Part of a small language model's weights: width 64.
Each number is 128 + 32 x the weight over its row's rms, rounded and kept within 0 to 255. Layers, rows and columns count from 0. Numbers have three digits each. The size before them is the row's rms in percent of the matrix's.

# layer 14 attention value, 64x64, rms 0.234, rows 0-63, columns 0-63
097:099117197118135161135183142127089133119115161160146202136184129181118083199134076115134141158154074093102168113125122130192137139139179121136112081138124093097116120110173109147106113170176162
106:092133200115146172079131091100089119152180131070126163153168191110146188116189107133128139207149179149112138121115079161107090130113130112143158132135118134134121121203131115118137120098134182
098:110197076106125099131103085147127110057105112116127104169154130181125095133149127096137115102135080144099141142092144090137096174121145092180185182192120149130149137196142088073102096121141157
098:141102151118148113147092191133091085139140137088074131093114120202099116081171133149162112120111152139079176159124126154077097131113068161139110132129081113130074130094153122033133122134181116
101:157114148110069193104117115115137083127145082109138138140102117140208107156187127175154119107118175107118145112137115125115185203164140083041112077099146174121143137111150113093162116114109126
101:112169130074135135125129122096162148140165143156138176139099138093108110079089108164129127041097138138096120073128161164133111095114042096101116142103120112147164133115148134101193099176111209
103:157099175172114092125154139160139165111149120117119145116131104097065054059129134106113105142152117105044147115129126129153183167126112101155162131112102154144147125124107093075048160155115194
108:089123123134138144117154155149084144147091161084195170086113152051092129158133139121097112121155092132104160135114086117085125071076159107105108114107098132225201145118134118100086112140109121
105:096127112100075095170071110178128158175113146129129134148138186134129121105170116126147151156073117127134103104146189085128138053126147161116088090067130144111197143118114107091126200074140134
101:095127173142230121170150079146090150100134151167120108106057151148192103093185085130081156124133074129124097170120150092131124154120126135136112123104137145180103114141063142097159136096114139
107:110128091117175201169096166172109139100150146136121134168149109127028140112126162097121104146124165118097193070094149067100108172082111121146119174103106135104140126166117115181130149121107096
106:129106158138125135132103175159131141148132140163124084141124107134162167125152126088162048086121151148109149124128083066110101100129130142124161110136129062131131120181177163118090045045144190
109:113101205088100091119144130152115147104153153149087157098034119142147116155120152100131108125204151160161162151152164136154072184101104138131119171165129098104159158074096110130118098074114120
101:179111111114121160091124089147084175153127140123152117130183133154130177060125133135154138050219104089153122147166097122189154106081163129151106147179117174111122134150099143142113132078133095
103:169135158164158128123171091157090139152138134188166043128161148164073169123154091126131152106133170147132121141148137152094136172138116150048118195135104097155145140113108068099104104174096095
108:137090134120133114134102156142105066125149166144139151074195083198075151063117124106079175142074144170168116164068130124181149140106120135117143139142122118125201128139141172118152091094110133
104:188164138172165135109177184133133170109152135166110143144113124105191126117135084156171087156092138147101135119099184217131093105104177157113136176135123162149182168116161142102139116121098085
102:118127145129158189076108138192161100069148132107136113076138171147098184158134142110122133149127078084180095076164145167128109100199112117153100130145158164152132155100147191125144118149170174
104:180142103079155130091105122090133170137147089170147095112127156103086074070122163107118107155197114092120162107081083128097093154197127161146094068153144172116173115110129163111121098156153109
102:107142059129154116110137114086103061132124102118132108143150135083158202094145118121119110117113094149116170176079138156192138135192113112171137049061147093104141168098129103137150102172129131
107:154125111109145126137120158112155090152168179143084130124099080079130084136153083099080152155143131049138121158108089124162120077143117124071201205152124147097141183141153070155121127139116137
104:155110135171143119103168088165113088103148135099133148094126181080119115171148107161176134136147133051131088110109132059160087146086094158174159133148071063100137088148150179153144117173116128
100:096111137145142101080112104121129119146102109160080117119163132092084104158144137197176096152096163108165146131096176129153158130101157103095160153075135122135102117130066092119173039123195083
108:088130072106180151108141194123131101138167166163136132139126145096082092189100142115138095104127145115166118124180167157136162157099163151103136098127053156122123118140103132025152184115152134
095:196114124172133130128087097080099120082122175192152119105186090089143133155134085110136148115088092119073133100143128127096101117139098113133130085158160071136149142092090054133163159076157093
104:109111161136100100119090129088110122128105079132150137166143110079127128122135069046082101092086136185172152079110135095133153136107168130109136131152106141097062153042122185123109129164083116
103:130140140103172124102145165121137206131080091103086085058159140102136155177148162145072162105099151130131116108078135090136127162099151167110152098190120125137093132115163085095136160091147200
102:095169152200115150074144169177117126200149167101078090153151069118078086129095146108107139100169106135103073128092095100108139159130125083146119130122169088120091140106141095115154121112101069
100:138133061176136116112109160185131154114086158156144208090158191142133172150157096109148161133146151166102153122165076138154139163145086145109165128163133145037126104102141104123178091127135115
098:148096140061130169126169122109092142169139128114146205142095139082101205114062115145162127118078103130119114188121123050092115147156136089118137166133175130096144135105151115108134162148188116
108:149156169143092110148112155149173132123142217157142152127128117140132178152170128175065083133101144139199117117098106134132184134135072091173079128186129199125101133167125121153111113136144089
105:150133087113114135140117156136113118196069130159154169059126095131174130091161134074147104147149099046096061133116179155114122177111149078151135157125068174114093130127152087154132113153120116
094:122150223128127142128122133142184131133091055080155079161115171169127134102141115121035134120141163160124122123136156164102154129172146108092138126159127128167150127167105120078073113130076174
107:162141122124129198123117177200159128119163149162165181121140057097115087152128164114131100097105138057092109131136132146135179116177115095156114154124172200083129165128171148152093126152129147
100:185097140120178083157143174101136106125113122126117102123094077106130107147122177124113086198060133120176122137138160206121168115150079143119114043100146132112125153090112143085142110139120069
090:055086145118112082174129155159148105069160151135100154078111095176148114108105115082104097123065135165146151093142121126151082123161126115161111138111127088116108190184083139127154116060092164
115:138149138128142153122166104077085165162134075110093065074077151124133208131079190141127153092139134141168126129170152083099062136146140158175080144107108162166118121142113157086129134143126164
093:099114130117138130102092160106096150173187127104107101110126111144111153125167113141151130196158184138136160084133139199161095157131145140075154140150089189104190165088170110089124131101204148
089:140108087098174120152153120144078136118094153235132154063117166152098161154145104144162083120158123159113150140141140127140134094132123158126169150151101113057133057111077072102171122126159120
097:149115112092093123164105135121171098118188114140091132114091193180094135088153157175107110110128125191155133202138159145127160171117086094185165153107123132124103140136108075102100111140136210
109:137183134101117075114127137116159116123122174142080111122085135127132057123160158140104129116165152067176078101109119132077159141154112086094102090090129187151062145153099118163128203124081140
083:150163072107130158093158076122109169132160126112107169110084157124192185115078144140120132126154143116132102117147114149144094058181109086080086162137174145140099117129085149167057129128072144
089:171102098129171104090084175153142132070133158104143200048148127133143158147126114097072130131069096136189152095106128151148129078114115160125123171142134084171106162161094151087171110115102139
091:145148057098092147163067198135094131205082145127130138119118108153131119128136105148164113193068133156101117110168104110151066153103127121094162170150152098110124135120133042158114111129101132
100:152149124113124128108180126140182147173100168157104192164176128117145089150115126165133094177133089155066108113090139107133147098163127168150138094088158141103083131081185143162186142173064120
090:071150115110140181132139084173106170149088128088122098124171107108148136116092108111093099129134145141154129194186175149103120195135150125127075143117129109106120102155122196155052134152054125
103:099161130126128147098098106139127126076124132076092166182151120117123115181129195079112083118154146117104148121107083114156137160073109136135134063144167056139113097182165145151115136062141194
085:129133126069072157147094142157112084108139137119121114113159123179228094112163099153148140105157124174132147099165166133114109158122165123142157174149168148114127140160168143150087084163052186
110:157139104132101082106086085161110102125097102116102113138071152127144090200165113121105068112163183126134132109160143094160098110122163170109178138127170108157059107074150132081152083108149182
111:177157086104079063112091091129133170150116146104090183171154187133160140122146083105140146062122131110150111129116127105158172133107098132137143114162085116105092139152147128128160040126067078
105:185098119130142124133136107101162120069101134142181151128075081096086092132089092129112115108103115123129167099169152041099122126165055137121171128094105093166197123125180118100126090122117163
101:137094121157124131135154164119089078130141067187133178084144147121167198165130144140071135090079111171093139108119123161133154122190147107071122046150143139099147155141100124110095096168108157
105:150152146124066123111137107132125173087139173120108178127196150153093184120146177133128111082115148188155173101141117137147150150097101139181142156157129180169140115129117102106126038056121139
097:174117143148140136098170142123165132168106161125124150180138099155164163141172102098093131105156154150156167201138163138154160062193103102171092142091196148093102090104121082144160101102150151
094:170109143090096100117125156158096106115156154107107180178127093134133120156127145137128101125144173172162115166163069229102140116134177124072132103183112152143090135150167154141056117132172155
084:208084133111173067104159085128094152124113089148160153159126133139098060152158100128186148165088156139128113137135097111126123124080098139133127112135156156206117163097078065162118113122082113
099:112133149120160120127154088148106160095145158091100159107113119079156148158138153185143093097201165116056091136172132135142158106126083116127135099177081122114104093065173115110215120115127162
089:135067145175196098115177065120091141137146137121164097094159086121112089045134079109172107142108151137168180128120162142106101085145138083155153092150101099149126095089149113122171147105121166
092:131115080114141121157136117131045162086086098098170158105148113110146145082125132115107141196107103206128191167123109072137071117087102135178081116111110112129086077098119117135108129114137171
097:156178133135082112104096072166144169121129133161211119119099115103160210150120128138084145180097160158084164133145135120146146160123080149123129119137147162157192148113140125120170156118215118
082:136171145119139125195126150081110117156170127151097117097126080164096076166094187132133091112151156165183156076110093105151139125172153089149113078066120131090098139186096169122153158129157093
099:138093128124135159050148107153163182124079124141100109115102144127176164095150178143178119096112208164109162106126103093076101100111138133134148081151143155120198130096129147115191112105073146
095:109162108110110096125106123105127127144139156067145112132067133117060111144093152154162171146109109100087136177091176149116089123147165139143145187137092134190201159113137150053173165099093129
088:177114151194107123173137065118127090135122136109134113143145121136093089159113167086043144092122174142146120071170125143127154096139127085108156133083108151126085130098113068166166146197082147